python train.py --n_layer=18 --d_model=256 --n_head=2 --n_kv_head=1 --head_dim=128 --d_mlp=512 --vocab_size=2597 --activation="swiglu" --norm="rmsnorm" --norm_place="pre" --norm_eps=1e-05 --positions="rope" --rope_base=10000.0 --rope_fraction=1.0 --qk_norm=false --attn_scale=0.0884 --bias="none" --tie_embeddings=false --parallel_block=false --init="normal" --init_std_qkv=0.053 --init_std_o=0.0 --init_std_up=0.053 --init_std_down=0.0 --optimizer="soap_variant" --lr=0.00491 --beta1=0.95 --beta2=0.95 --weight_decay=0.042 --lr_head=0.00915 --grad_clip=0.5 --warmup_steps=200 --schedule="wsd" --decay_fraction=0.646 --decay_shape="linear" --final_lr_fraction=0.1 --batch_tokens=65536 --seq_len=512 --doc_mask=true --train_tokens=251300000 --steps=3835 --dataset="wikipedia_en"
Each number is 500 + 40 x the weight over its row's rms, rounded and kept within 0 to 999. Layers, rows and columns count from 0. Numbers have three digits each. The size before them is the row's rms in percent of the matrix's.

# layer 13 attention query, 256x256, rms 0.146, rows 72-107,199-235, columns 0-127
105:463493499467477486480444536512480532488459509454469511489555510525576562491540537516484538469512494474491437584510494564546477475449513605546517555553498403482495528524466521530493438571508508525531567597529548471530563474505470521512561455486542398402552495488515522497553542475508491483476478542543496475544445490466483502501416515517495464506546511540455500559509504470544456443508
109:518480483551455515506485634504503512544521456482541448483506445514513509497424526460495522487524489425577525527500420524563500566520569500525537558554590453501532528488523533515543552533508484479490544575486494502443506487507476509556540481545465507494469528461507498499515554526470516569473525469474490523515429572451508545437474518469522496509513575454474536486473502461444511523500
111:484455524528493507483480455447498511490405483544600484422494505515529450505466543509499542491499551488513491465555490454459456485496515419503510486493494499519494561501466547456522511526482475473523552533482577491487465467487576448494510474538468542440564480451475492511461519526536505442531525412538386537482569440508554537410473502548547500537546515460543403455565520479489500498505
121:495513546461510481504459424525472453522559504468571591478450498492511517567492514467490516519498463582482499505494499518475492500494407500469444528499415490479524514506446492512412541519498459510525528520571499460526508481510476517429484461534522405482468521549484589596485446495532468544555541489539507626444494531499543500508506514450485569589580537475458555547508509502553438524497
113:510483550488513503435491427546462538557493489477499583484472526501565507496483466524454569498430458454523573520428456449514503515474588541515431463470481513427506433548430485467468453553511544509504500546539544470532470544476511510526395493503532502490550522537522465485534496510536481488452466482415529555520559412445539509524481507577476505555476527445468553491483511440394504467454
107:549510512564485471546538579508525485511478525578528430497518479490516506486489539499467512541583515535500464487544465540469553535544502457477449575454529413537514478468513472492510478446546522534430520494542547499484479534557407486516555500476541553556506569572415522454501510521487439493563464425517536521472518530416429425471423429430468517520516607481483516449578508490502500490500
112:439471534486524553538475494516490520510455533480489539507477457560463509528461499516496490506599446483455400521491429515473508456452550534562498530494454538540516527528491491466539513456459474552482514476597459466462474473386583502525469487455514516529548434484446447507559476490468468515485502411468517514538484580547472517495524488424433421490503493490496531450448548601446522504505
111:544531462472473569553540547476437511436513433530379482609457513511497554509509488448522466545481447451561520449473508499517475555438585487460563452598561501462471538488506501518470535473429482480563466505438468504469534515473414477489471472450428487542505488483514506440487433473506479461486502586468480448498448503483510483539522497509540478474470500488502522450584433466514512482494
117:483467502484549477461503508540515491505493480481523501417473514463555547479582495481474496494484508552518580520468508430542512504430545421488530514458512482488491561452499549521510458506474519468545479512502563549492464492494598460458529588549481458462511572508435507563457444466468534574441502439490525521529552565494448432431514447530514510472502528567496462555480489498509535460494
104:455506532492480443451623514499489510450519482568503488488494488542472457549515536477490531481481507476483453500512535535555525480539496493515491504520494483479475430568569501448530494453450509492497585499527526459473519579542531529567489446500492492466534551535444465494589586504527498502534564503465508429370443485493571570558441457454551546514506489493585473616544490483520506535483
110:554511432511538494478529480530499548524494542457498459504502457466549465469534500487499532521516526414413520488544502503473550490510546528437547517492514480372519473462494497499466482416494440484540474493507488543496541573478535449531482480499508503569419537570552529492556454465557480529466516609470562501505499503461483489517495535502429434454439482485480511544464474529461498433435
121:485478551507441516461461471394511583477518549463456467428425466539466451509490501526459549448467425517462511470444505462511534563477523449411542441490497519470461484494424521513514513477532500553499466554473396518528438448500490464479467557475505499548503511547521614434531447529448509482474500542489478551489494479540548435569533474585456433549429498433422541466569503507426485460525
109:475558467521461458414542470516477526498578448458544530498539487476491532519502471484431581510513492476473484427576539510433484445506466545520496495483550494470519503620481519422413470561539469418485507483543524381488564545448448541535564453501538493551512481477504482482581552606517486559474506478511473439500563550545565543429479527473474457494487418474528518497496526497521480467477
115:501481525525540515538495512475494439491496616510498463538529492512516452516402485484535418408613507526524497527539559522537525507516513504510450499456474512533483540513466473452533548498489485553538562527470505490557545441506534533479597571514508517473554531506492541467470532438446489487519530492510554522556482563513490435521481462519500546495443568469496512493446538520488515521518
122:505492447548487501490496507511519536463495427499485514485549577541512505476512476441499468506463468520547464458546518488528538478579514505501565401531504547552484478501495529470488517495578532615573483583466537511482562565544552527495490556492524522516471552485475577524481502550547515556511497491467450462525484562504502464431507503497540368524507497485456517503520477525438521495533
129:513499467518422481487501481540524506468581509433463498486471486491517581499412521511515555452536550450509522525485553520542484504550532520521511528509535481524460557516532563535537491456466528482517467526567577497468529459570480505504445489514498471502446558526429496524530484536488473562482494524507527482506549497507510482538452476478552482468483480465499567547490504549487514414592
113:571532449565453492502486472542501492546541517481498502483521527485488451417487543448510510513488487451535529523523447521486496585581504526486443522473456482477498499568513515406510518466500428442514467468440507541469493494407469487549500554498535462495533548487523475555526568552498505517478498589457574485431502500499493509472531461524450497541503462539450506446486510527445516507528
115:493524497541476468537458487459502491479564509551468547510521474543556485517583550546471531568428415497498475482498517484485578442482514525509503536501419560500452541514499563433410498509527475523516596571540574484483582598532493545538540550475539487510429480482482430541537536445519505511527567434461441557556508453503481544516563484466455500529522537530495497482516467479528428497543
119:474542493553489486574459468522463497508524469547505476515529484475499498498518493488568525494453553476455423533530511517512563547526561566498559477496527476510445512490569522469415391536548562544425554558492442498502500453635492508475497465519573423502563492508489559496547512504509453526526481427481408507554482565483534502445552476476452555491466534498464541449530497470570464541566
124:448534548476440427533502517475556503444512493505512533465505542408506527463525483512480534419552535439469505491468411519472469494401456443536479501500472530514507473467503505483480526464463488431527521420562500494488512538485458509487446526472462523464633457524547532437455500474428498481525467492518537557448507457507473485522525518505477528481434424517488472488487525402512494533499
125:485530477502528517558450471520514550546473557525526540549470515510494475537490455536513504499501494494580499553506393448518518520496555529475532517483480422577521562436498420415480513560544454528532611492481436424519465468463546493422496445511492489471551506511587567523518447476499483498483552475523472500482520590502508450504521477474563523471476549492485482571412503459569477559561
120:453458446467510406542425489514485472480512523409543561547514440495442574474460494460483427429486543511513485498627513455498493496491411498547417402494474439448497506486575485433513549452545549523473467459457548534465480523507463498469451489510478489550515427479535497507495480490462546447538484456490451463543474539545555566448454571545510530492519512495518540480516492468547451448472
118:491542511495526511469502519473487519546460522451397557511508478485537540510544511482498519546532534466529456562447501437444519427544511511468498507450553520507536505449503503478461561574489467534480407476507491535518511481545543431569497567545417557525472529564515539566530544486469539474493485482479525524490497466537542519540512531484531448552378550491517495449526506524469521471399
115:435518508501488567499526495550444498541466552518549540448477521506430564542484520597479536488464475494498486490484417472540530510515499506537578453455562451523469522520505504560485479467522467486536454513475515437469572504509540532504483492532521427547509511534466540485493447522514455471525485533471529450490501537511535486501445449558546452562539497544428495412450521452481488447467
115:467498528503488519419479554456472524518452481515460462464518454454498495492503529430483529487472486502511457479509504544534494452502465511508488504464517530513482555483496514438586511594535530538504542481464435521543536449553513455423495499491540456447519425419538509445557533431459499468505495502565550518516441534472534480538579409463537504506495527521531578493570517458445496533566
117:533438455453511497526597516480551504453578439477434473475497488531514418527514469532477444488523479419457534507514470537492491489475511479458454416522514508494539499486491507522413491496503503476531451511475499555482587492499502562513569490511444495502503529474476552522509505516515491444517442499523446526454548532486525538538500520460562476490504495535503361505496461614518548485519
110:545498480552488570544494534494382478492536524509593543568421538464470424527527505537551475570521533480472527512509467453432538464538524506532476447471492501458417504534507429483547499486537458463522527512474517386431549521562437525539530558525475450512537575472510463613547515490466495530508442501473550514474466428511465525553475460473503508505546472469547505478500487509474550540534
113:527463445575442489515504478439425530503552509547495497511554507504453490474452557416517555468461497534594428502463506435484487409473523462471489546483527483519428528535402541459501525453455480518510485455479522516515421504523450453515444415517509476484526464493473481579486477451502523483466552398476549533478473522509478437520515526495544496543525539508513558527508548567543410476506
113:502489559504453539510548505519485506488529503471512468512568529510511502541499509537572506483524423488432494396507549477493523569473530446509546455516573534450465470509550489459581491438518553517479482503514512511488480640447427543480505530468441552510516417473576501552499535481484532469529494566486495516536449553347523463489488528452465494514498495539481484430450491457530515495433
117:458474492459511512529494517497435475528541515513483531564580458518628550538492478488506550450541497466589495597546455533559523544488451516531502527471484448477463470492453414462508459455469543504511508509464504532453515525488426484471449445528524429449569459469461480485558481561496523402506477517525500451466415504422488463451517534586493414478510473471529511526448524492477546534556
118:456528442510533502495463534477454458535508475495583477572491533491467525483495508458473478543475542495497513524485457556458432476540612481458577488490461442485500526553563521451445488466473540532508565499527478568451503476538435600511568507497495477453577501547521473527443439502488478610566499465474470523579538472500505496544593428540528513483470506527505532533458433492498528545521
111:494501491486526430526553540574556502490486526494551480537523420479530489464479540528504489470496483476403468478530402461427489419502533517516527546547546440532452478479466493540509482533492416489550529520385432484510489455507573502458605434494469469459476502481523460486528426499554551535494458464477436422490462463473476490504453517474499528532550530518449464491522550549547461430472
108:503498557500557524468489437470454510537519523469492498542520559419532472488530495508475526563457460445462537493476517507527499501433455485546508530437488445484494560528510487457493501490531570483519584477446497570532460503482480452529530447495465535492491503450527509489512478479453550510538522470495476457524478477454534462537493579502479512525553513544473478485449472473549498495559
120:485508588547494454517558451428524504534494445545501470462517521514478594449482514573491521454511475483509481472445501519498420410513549553494499512519459395464486381519515485510439517481484490502486494456563515462503470472487507448445400530486479490475490445496538499467482513480537505551496451551523446505558518439561489482479494522438507528519488517484446509501548483534620498500482
119:589490620533506543512535521596513508527485618576531547480537458495550458452466429511467461554484486500462499509514444527485465506503529437508514535535545478468418404500517433470484488442522477512469521503438470545516499440565490522442500522545518469513516409445504545469480508455496506473504461532524495456504474548541549579502456483520488546462478414544458498567509539498530412522514
112:533448520538519513518548529516531429403468442487517415527531510522431539540544488449554485499457434446513443562519422522463535498483477471531539535560494416495500456558506447448498527572454453532532535533446491511542470472505506485550374441491476519449507480472435538545524501504490507460516438484482506474473440520496470457481433499497494489554520439554477493519506460537543480454502
102:503493474548513525507503543610481598463487497487483517510534496524525508467526436419568522529416543508489512493477500513544558496569550561487487522562544441575531515458463475478523429458483494523539564547495513614508492474501439466452504424563455476407500527558455543567512524491494435513485489490488520503483461491466486483510550451514544437472446530471569535479562521471445476503526
099:456541524537475429471473485545491540512555528485504481487492547544479560518515498563536473490510457539488443547499530558556509515505535595562478521575473499491487512493451493535540459560497515522565505566525559504535568474480490545487488465486533478447594459546500472513587463528578482485526494507510526550456419460432498517513460512544471512516579513497518504529460464525559468474569
101:451531494550491486557480571553447509551594455452554486491500520499437553470382520500495563567523498494526491480466439501576485568501537520544515545511554446558517553472480538503524540619488518553553483532557494494482516547471473479531624476550499542476513510531561499499513533539499506502505495561503492455469519526492465498460459511460502528538501583471493490497480465442499517489559
117:469473514528462499519497553419538525523446513444575494529524469481559540475465519534462567469536534483550491489495459473541450471526553548479555526497523441525467553518462503452503564529423488457495479554487477588547507449460542504514451521496462472484551448498525486531473452585490553433535513459528395460512516444467563591415468514522546513448473523474463447524528493439555442523556
108:509489507489560483475510445551525503518534527501522541528450466496466382483508482515436451527468520591486490497524419560513498463533495502572484562500447489483535479487489521492477627403463463414537557573546506472493534498442481519485482439501486447426440531517551536534568439516511503503500519444465497507459485431551548593520438558483419527583554500497499468508508486483558531538467
099:468470538477489509470446450446520604500482512440529496524559471475462500473478417525426524537443477485526523481454441401470483524461554545490474462428473616400467502489536489520498474538495508440490517511525500464490468520485590514505428521497528429550469599550535569553505552512516451438416463445403562494516524534461516536520451495471511486582457534508424518502463551463459484466554
108:562520502548515539549524522521553527557498504530505479554485498423508531446453522497531441538576561498410456492563497553442518559567560501482493522486509519534503532507559471513487493504493445569460491498495471477496512533580474460506482572448547577510522588564485496474503477539482425565513557463500421531427515486496450502443496536550534514469512550459549534535590477487547524503501
112:468525476545455595576465495483581572531518534502457519519506478493460477522513461494461456484538492523452429527460511551545470483451583507515440568480440492491487502540558536512455523406433487547493415499523509522521496558425471431551487482518499546479514520636397464563522479502498433404479508421475498454587520525529523495524535518478434477522493518515515483486503493592438551524455
110:533488577557508586523503492455476542493470483578486395548461488479545502570481482444509503536474475460486460474514533522470529523480511514523533454466524525463431574496479463517527506536534487375496501562419420526477482472409457500419458480525473506585473454488490518426522459525505515448479504540524460530493387515463546466475446501496531496525490538480466557478533534492501527562483
115:488457526504523471426412523538534518505513446458497531458489513490507460490568491497552442498509500544494574542538504459515544494437500448499507569480448458516514522477556515525429535400476561491552515495546561477540521489499477476564505537472533488500522579545455500592530466532470503545456544452485553513515485546523460438474460399510450519454482485467500536473455471554503587500450
106:494517551489432495515531430563466484457528541578520440552533549503542513560492582496494538484484470498480446540455479506544520442538507521528459521532512475479466442522540518494512541456498519492379544549477443506505516508486549512542499463548471563475546474481565482420478535547518504492501428535421563380448470508503554497495487425487450517532489534569503526570586524452490503475505
100:544478389494572439513484500539462498465559550529494490559527468521524473510495411481566470490519495441469527483601552511461534481533521488484469499482472475473496465464443487531419455426565462460516473565502557524483554559457516552539445532525510480500476585571472502405541451453522550458534468483517483472497463470481562564478464479528462527515489509493486505521508444447534448511449
108:560537527470491530447550479393460488432524505495537438479427479516516455481466496518466537463407449472480502525530529552453525478518520466513523472502489445516488483497459439513535504461468511505493462548408430512509444469510392527501493564505438550541458519503517525452523459532499505501496521639520510559474527437528546496571518490564485485544442479512493566537521536480480544504497
117:512565497474474460413503532474555474450559499429482506469477516402562496529493481439428478520455558480492475445529496474442467468486494468527472552490565559521476534550497513429453496489546557427486545500521526493494527521456447513514574486506513523613541434468450496489563528556522469506512514514456511455531578515537587522395533491538515471546483396499549528485462475477541476462462
107:517486522445496488496473561498521512459482572579578476495566470456467473486439506507475415472554461518471489487460467452520535469523468436458438467428428482505464535511424482460527483565440530500576532507524532470562554510487542510435581487464527487471552534489450549537547538521480522548510522490510529514519424541520449434479505495539500547528488554480544515538519508555514475465564
114:427512413532531448467465533528482500495452473506539527526515560553412455563432559490494577491492479512484491502494512525454523522551488495532519422556474572587533555531454459417466522494538523594509517552462442506480518509482464510482443548572458552518537560511498584514513451504592511498501522495474516533455490568485492483462485479517442437527491500493494487449471465504483479507529
119:589512483535430511485494474561481520433535505454496507479501467492491579534448484503518542437443510500524516484470541577476461496510458491493508506495500431465395462465539531466544519415462503483564510550519533499476557476540464444472459474519479477535451480503463532541481475497515461503529463536532528524515480548493483466517433486504537467482496478434495528547464529558466558452549
109:537539460528465452493499482495494486508571501475542508475477530511480571503479529474491511420506490445546464500498548459563385530499496567550391470486518538392454560525435443477551519451487490505497492499497453500510463517438494452526479475521518529473501551516541539552539494507434498431501530482486553501541463507495433539584497483550417512560503510574449571434455455458524472473524
114:513512500510509476500497472482485561539556549472493534517592521526546514536531526511440523583465417481474515553514543493443530515447476583527532519518432468497467510498548510432450482458528496595460518582425529596510594581555472517499474472483529547459449549514553379496541510451548457552501581512488456500501506516501475503471479437496457500479463478560406533500571504467502518515470
117:503533508554477495540429457475476496515447380517447480468491480447510433525525476470535496556473568543490532544478525514494479488514545508531503522456510516522438446493523467514438460508479525522429594566513468490495429591548493497555560469495591430494530548459415557482542470541490505483537499412493472527508537510501481511484511444470543553502444553498506524424544584471468507492499
112:484516462456490391497512450502547505499467435543507501456473475443464533519546493569418509491528542438458478527434440508434548482455474502521547601470483569502584463519520468501442505498506550481466524518549557457471489510457479518483492533439479468485558494501528522480527524517444517454545521462520532544475536498472510509525455458508391538470455409489502458439463523473518457477524
117:513518508536471503543475429492523575568499564518535543493468473508545457522453455588522509570577548482498518484530441458511529549494474473536541491464534488502514515427477440499536473547540523485476581485527439405483543457542529485475522420549502527519570473440522543546528501521502410482523568524553421501530531444469523440456435390493530585468535484479456429492468510450483510529501
108:486500518477535464501452479485464494503462514476551581437506449561407587478492480481485428483435508450518485478537435465446467479507467550507398482466476486509524482455496533476500521480473518516461462462455572590439498553462471477439446469508500502481506468529525510482502466511473543477559512470508533452496443574542475496450543524508536507502508500505571578473559492448570486461411
109:562548477507640515508426566426472478563526488555507535486526448522497505542537493533509460509534534482529478579471513501440522513517476473478573566546471528433550496462446494480461573503541522503476469559527512486521535452503533503504498571490501476457534510463485493491564564442454508520494540482442443503511571481504466477494458529501505484508455524518529516503561497498498453492417
113:463493461496501533517460445569414459565414503511517520495491481428515515519477496516525572494516515526518518435497454446477556526535546524474536477501559477515532450536513520493471459487446539503504557489536588413491539512402544524520506489588481441452533413568441555486493524515556489487474502522494526491469492517478549509486431565452473456536535496481503549431505552548498530499468
116:467448484518481506468488571444503564557540492545480494485491479507497449551535476459520549521504495518452477462466523463493459507500454449496469531446488555500540474533496574461589561427536508466535492474429473490583547522514591486436496489468542461443597462524557514453548508544474489457503499532488512551461512549491547457561488416477512526528545501467496561422461503469450477526552
117:508477470500495516555532492516545544494564465476506492414498488495569493535579483512524474503494530412489508524431423571529529433538440469475478511483518484534556477495534590564446494503531548474480493506528472552451535470485382554524575462508492492502553525501454493504516508568431478485504446489493491511506533464519437548510459485447506496535525495501486369489588497603474508473483
113:546495486494471540516482471551443478511505505510446500518484480523521460588483550532503518502496468469541553523539473437455561497472488517465490474486559569469466576523491521469499573535483509518516464474429517438483526459548482513539505544459523456445517508509500521616520500449445440444545453530482558439522410516538465534530436557539474528472529474486542444505522441507466562567486
117:522434470560513518510467516461444483540487449520533569486489504474501487476460550508462594502467493472574446493513446464518430540519491482537510561464507518533439528549498523539486510517482585498522424469446424484456429529525502487488414423463482482474528437484535483518490459428463499455477515464501465470430521455541512491539530460457546460483576482597452511446522508495456390566537
108:509478522500442526529497498496531510545509493514499524490552534532462522500560480576508517543513459432461492460440521463518544528455509436505431526476586496440398489555540481560508543492517556487471502543527453577488489617483488501462517487493434598513504451517579533467412592483459458513524513500554479520521455524449431508507519492452521461476453449420554522433457522529505530484459
115:484447552471550502441586514499459447539535493522521428544486525537489571517564495403463587530481479418606530578569502594561550562523484487486471526490386523495511473521496440513461409488454548512492473501458509558495533511457472500520464518450477493428566491461477527489558511562522501474522511513533496478470466497497441505487521556572463475441475487543531568595425460540495520522552
110:471465481528502459511539554470473404550569423451572442499476473475487543495533485399505513534479485494512533467515443488486537472552539513552545487491484563495412562557526509404455519585489492488494553547551522558434482443526475565484479451489531441514524547630444474586481421535486505522544493509485481578507515517457571563500579497511549509481545514518508518549412542524519518525518
112:465468513461519464487506469501595501560469521511529474523487516536521462392397574448529494420526531509475508492504486545489529470500529476478568549538512453461475457559456494493471549525451372483603483530407449496458474488522563474499614486480503412399545498448521513453531447511564546567456504491437465471503515492505423458466473514459495532504521497535487488492509561548523499445487
118:505495553483539510495515490469447494545483539453554470524493513372557540562556450419477555526426450491438510457488486493439501479421529495481476458452511457515473570479492491420471509502524586533477504460433478514558473471500512431536550492540443476525511434486525490472550548481417565491494492523533491408543492485422500459490494603510490534556538495519436561585432524457536479545484
115:509517538495472460525549480429472531482562420515504450548494517505504566576492402580574537433554442460455505502450475533460428435474436545560497536504410503505530484563483475482466541508437531504477546480532499469488503498466476455519422532472479485505489445472541502540458501488457492523517417535578481500563464475579482503468535478498560490481479524483442578512557493472532540531423
112:544513572489493509556468507531514465468544570520517492462563468536511517469466458477495527419498472510502490506535432566506449516502474524526533480550607494467486496497455428528495479498525525521463495469486435604546532447482513534444499518503509534518485431489480522513526501429462535557465500574561523525480492556526497514538478496508515516479497380436526512577454612460538491565551
111:553547540559475506522491541474605452419512461479522504525456491528422570546530542427533446494492380473488463510534491515495518395462516464531481503494480475520503417514514492510463508486457408561490467459498500521522551495585515443558372481517478503451459557526533523544551501562538481507505489504513492449456472548535446551512496488483520481562522463540606534538503509476545488480518
# layer 13 attention key, 128x256, rms 0.137, rows 71-106, columns 0-127
109:523510532541486497463467486450496483465490494480461486460508520459506460496428520550495496480456483525448525500464537570515520545502511524525520558536504453536451484410540493491557503543449541462505454529527513521538406465475508475536534541420517522469540412563572483481546632435515503532457506444551511490527463478485573514510509427471553551500422448509526521561441600416495482545514
108:508533475471522508466510498487547472481487540564453562420424530421547506488517441483477458398433482495546576477558518505488482452462505477477513460533508556500459565543431422499406498512507524519487500501555512530502504492466474505454435552468475522557448494509415547506481499525504502478493557487489487561497508504547370512592489499518514503481464452546450521509463547499461567485441
105:514511459551481492459486500523480511515502426523472591501571474557499512506514519494501550533498456489520476535520488480497515490480476588522507485470484423512442472531473467416429441525513527509470509536492485493521532534467492486478575447509519462506520447516548495512495458572513491505479492540518459501505536496515498479564489571509474463477499489447534536557512459449549541465522
111:516465543519478519495488564494454497474458469498473478411485485524452462472475529431493495574567552452429517468419431518489441578533558495496542518505483530510466527529507528528566489527599536547476510510565501482452470560468558516574513487551476507485533442471641484452504516522487497595463507533515493527525515509523510540541572428461548468504527516510517454440571483482455552501506
110:513532526583450531468475465491435488478571416499567584487488549429478519461483523525517510491471490493479509528461519568486451504608524506500446524487549497531468491496521491476484591565504569470477477504519434517536470517428561489458516492440477498521516449425581479519521488506531506502493457502545456465531542457498591467515497468492533473491543484555501528526403459473525493510574
116:532449487511561552502501441507458451532538499441465524536397495503507475491539500450516469574442462517507460402481514462473557490448484558465528539545563452520471468481438458537561486433541503505477477511516475495478453490459458495484518512557496478529494411492551521444511595542514529457483476508422572490520478522508511513513552453443528491517501444543536458531498511466493481453519
108:494477518535529520539474457452509561432500466499435482509498489574542509550534535457546575505512531429446471474502475471484515415485553521508511564544450473489499491487555512466452451502528531508459436489451476477483481481477539495510456597498498471433455517511436470493500505450534478486547487500513552483466534486487540546489486555505503489493489568451506505506516522479486534469468
116:529458521502500433584476506526549464469546512514492542503525494501541582557523514474508550460520545494500478554560496494526464523519476501521597575530475526519525460463518504521467474496444487504472479562520496494484494555441471542549470510548517495578531541533437502575525536470471522540480493488608512462533517479539491485479502502508505488567393482503486566520487431496581500509524
119:447459531477403506519491523465514504413436469454480545474479503475490558531510473478554447556503507540523414491382505567549561558487525502448468444497526572505508522570495454530444515558451475466529392476502532504557503500466509441537468559482496538503511509560496479551560568511506508441475453472494549506521448532397487418563511531497504472488539540430514506436523475569419477513468
115:534456434434462475514508543518531413495434541497544470488467465501540481505513483526495460481468524521449573513508510470571496520449529509446510580469451527529463485502545553532521483440489524546555381414471465505491422443572550470479471551485522461500470543533507531519509522424516497510503531513511516535548504441505454517433477456478485522473471532385505504499507468559470488404511
112:496500430573516531487475455489535424535508430453467434467503512476536525479451486481462554455571505521494441588524547467459526532503427496507526508501514522513540544478528471506436454450576537498453494477457483482429491450549497554548404444555515509510507555486477526455537544489486493523527438511523494477468486516470492395528497483508508455473492540547547447536504464477467533445577
123:514494554528533457533498449569456511524537503523501575517577444573592505509533544513548526525506529469492485533553474439526413544534451581498541507586490528480554519560480493519476473527490524486497481511563468511451588517543497494541476472523511521489467433519465515444526491455546519448522434433458548404511508523531456573522485550469510485475523485554502485441405501524574476521484
113:501523444425546505461599471474502587491497481502512485544464421538509469516589542451542507453513491479451507481458485406472556493473493523439466524591443480512464446463471508495504520520475595441578493521449512534443596528519452493488471567452579559508482519532543507460487482426535506439548589600464492579456436435500526516519465530541468517563526453540427490544468457495452459487472
109:415481454517501437522483505509422480439514494446536531502429436523461451537490552565489556513483478537511519455515481473481461533485497518558506522485553478509435574448500477461456479546498530485442495554468568453497535510541505528526551505464489490471535469566468496458508607527496501463476487493475502562472532540528582552477511529543454485525504511501578519411499497500466395482509
114:489508470488477467448436507457496460452466562546498515444503496497586563427462580460483502492512549471503457476492605515451445480521504495445470519480551519488464494570548443422486435546394407524483512571458527479521575536528497525477557487497570492487524527466483531492408489567492527496551488533527505585546515498525424623513515548493536485575501432512562536508497476519538443471485
124:537492458449465377496441458528549494509507512524516515504483508526535501459476530485504418490446504513485517477493466414541443514510530476502520540507488551560493501480496499487521518532547522519525453503513471543524531545458490523457573540539469466515521534491543538523487451510485522513467452493453542414504555530496420515515467497562487459561471527528448502437464512542428458502511
126:558499427582430512522563532501486550430503502420513510511518504601477446474500478388481464496478444492562506485497475492451445544493590527461482537432495436502499474433560529527512484503559510503551572578412577492460589494484447516521411404510540524489456484512496538449475507499508461465526475526518494419471459515500561516424528465570501442493531451405481546598530467519511495437530
118:569517481504536468483504420434524520520497483485556468525446537540464484528514504572458507484467489500558454550499511522482469492573441444556475523437493447588469459532476542508530452528465508459551501512523529450489479483522484464441518491487503594508512538494490494434491496481423489555457514475466496510478551476506480488529474565495572554495479465486543552408531462531513461487525
124:470477556475485496459522487485459550553534484403477522465515497443517524488509544454500479558501454522512532487481434482503533530510546528444525494439443512520438455560506443408531518474518579549536550484474491488502492594521444522457549464477486464533521557554539557479496506478521435498497553489478510574466482492531501647487569571483455467533522483492537583461527502446495540537499
123:525540535500488543516437459539469502498421484536546470503517470497554487490445510413528486546464553512536480512526435460529497461537572533510515545556576463440499559494469548416469535495544539526418511527499485515469515471561472482477514478469556458475470515511483469504538518488452493482471508457481516512478521543497515443489477443521494499536563463495468570492514575511433471576566
126:472527568507423542481485475432542482508459455534583542496530460444464430439430508567459538430484509540392468499439441511492490476526451536565542554460504500486523425516498450525488487562489594452439495539495438500505499486509454480502454532498449453508520550489496507492492499481448511469503467431560560490551489453501449561584545559524502558471501494502485561553462526500452450548473
120:536505548557472535588444492503523546431559476509537487491479545456560446587488528520492478516533560477514516546489395536585495484454483466527457495409470463451428501483497516514494496532466516540507493512509466477498457484483502498430566441438556501489474436487472461500541464480547468497531511500597432508525521535543487499456518534492491565483538461465545553492480563444515543542507
123:412499513501500487514432491534473475489505465526522540526531454475478552507504458476463548454492448420511511530542445533459551453471552554515479495570449527503519459512519409409499498475473482465548504468474528525551510475437507523541531491484512496430516512420486561487507519498561524506520616407452547519456523533501459479490449512484502481577459530530473558521502586505493391416476
119:512492485466507498506497416521466465503522500554509515521470530542502453490526510439489504470487533562481559450570559548548451489485470485512519483496493466446456510513455415488505593518542535533485524557470499501541479504537476539522489515484521457524534479532498524480524545481467463463538502547541506522556421525457493433549543578478523492495428457506502522431532468537517435476471
114:516479487536440459472493497522526468517547538456462459504575499477446537492511474449575591454441575484475543559522439505504530469478466545558490518535452441516537500482546466563544551440438415463498489559566571495506498472451561559474454546529518501529454469494441525431557517482483521564509493431477491463503501493501456505515455550470473480528440502466546504466474486566533547478502
120:541508483501485478536485526424535480506443486462484544494540545410474444468442539453414553513485507480502420519488533525555529498515486427491526485528591546527456583433428480515525473427540539571539445506497459522524459473510505506513423431470509503487560520441526482491506455456500557461453565505542490420443490504460519515526482462457535476548499419498427539476491486448449497539553
127:541498552482437530488498498423522563458573456515499496511484528505492532517542498517462529495483486462481508517597468597524538512547490522492462434570486530508537484528476481480479489518464587449478461463474477481501487446490429558530497582513518417495456533492569509426510512488509485441448505477528541552564481489442523506487474558465421482494518493506531532507548519588545501467482
116:555470505467521540481441468356536496474537480449487509532501497527447508494539551470504437461555472505543525486577485522459481500475522500480474499565535519433536508473509460482522460513556532494499498507510526488426485534486454538428573449498508525512491480457454494572502542494479499494445494500456531569503435452481454460477443523455441487563526520424516504577530473424491543497467
123:458515515552461529479508449508489480513529537505510527527485465511505539520487479507522496466501461548486416486494523503484489486509514450482470464461526469506504568498488490586516437465573489495466496492418447525568459517460469416538505474513489435501500447434517500471550513506562513498499507478479472463471493494477454522506540377538496558453497485542494566532445569448462451476510
122:473426506461446502561527502381484428575554483501488454486465495490461516512532460531555490515518514517448494423478552528481515516476514447490492463505514462444525517508471506490562513494505516513489480508484552442510533527401500534491526555455504509538457483467555550442530524423409464500527481425538482474547507503467499519442469515446480410543454460544395429432459490541472441504504
118:449499521501534487476502537491453535524538454472442481497481421507525539525530515501511549560412473589515456538463531521535519511515462506517534553533485499520507462491528501410565490511448522427480499526509546537505436500529501511498448481474566512476522457470562551595515471516498504465524497512487485476498549463478581449457528532529525472496490475494540533518466497501483467516441
116:523463521495454591567525530500452471516504496466534514452523491513504492510491575521414547537472476507418458499585575521500474497506493550481491542491475517496458532497523548502534480557370555410537486507436550504478543425463505512588493444525509450474440563535378482555478414495471451519504476453472472527515441508462469512515471460507523601542471480460478471445498523485469449550489
123:468462376486491489591494451522510541538534541463493505424515523474526495514409463506517516468542519526535505509482499526466492461488526549471468496444482486506414493491536555495423415511455520458538562462477476501444462469462595420475568519516530509514572506526531488525472498480527533543438496509521515473438497522488500473532499444507480496471504562474545465513465555401575436475475
126:548505491536490498478444526466556514557435518557575541552539558474488534496518463502554491498417504456505528474548491515462565473519500484443522538477508564505454547505503485459607479513469541522515552474463470577535510498505498436553508420526509437483548514444521512454495506502481485447570532531511494509465519430500581513505506500522507537512605486529541467439500594423576451437451
121:537606486568459467504511499477503441609513511528536527569428528477503520549516538557503574483578436519477511475532504507453527469438508519516509537523480519518474483476509565515468464460522506486506476458524580467494524468417520483536571504467543489507487480537554522539525497499445508433489449582546543465455527551508583510494531535497448583510485498422509446543526490527499471484426
115:453416483439491507543467511549513530503505550534552527430498472474399533512522469468544486472485531534508470483458446496525462450545465498467541508470531509512460430483452473504591473450489509517527515479478496552473573496488478442528458520492508505468492472426498526533517436428538526552574540481546507545483546428581519479524490528455467501558487547501472507569506482536540505503503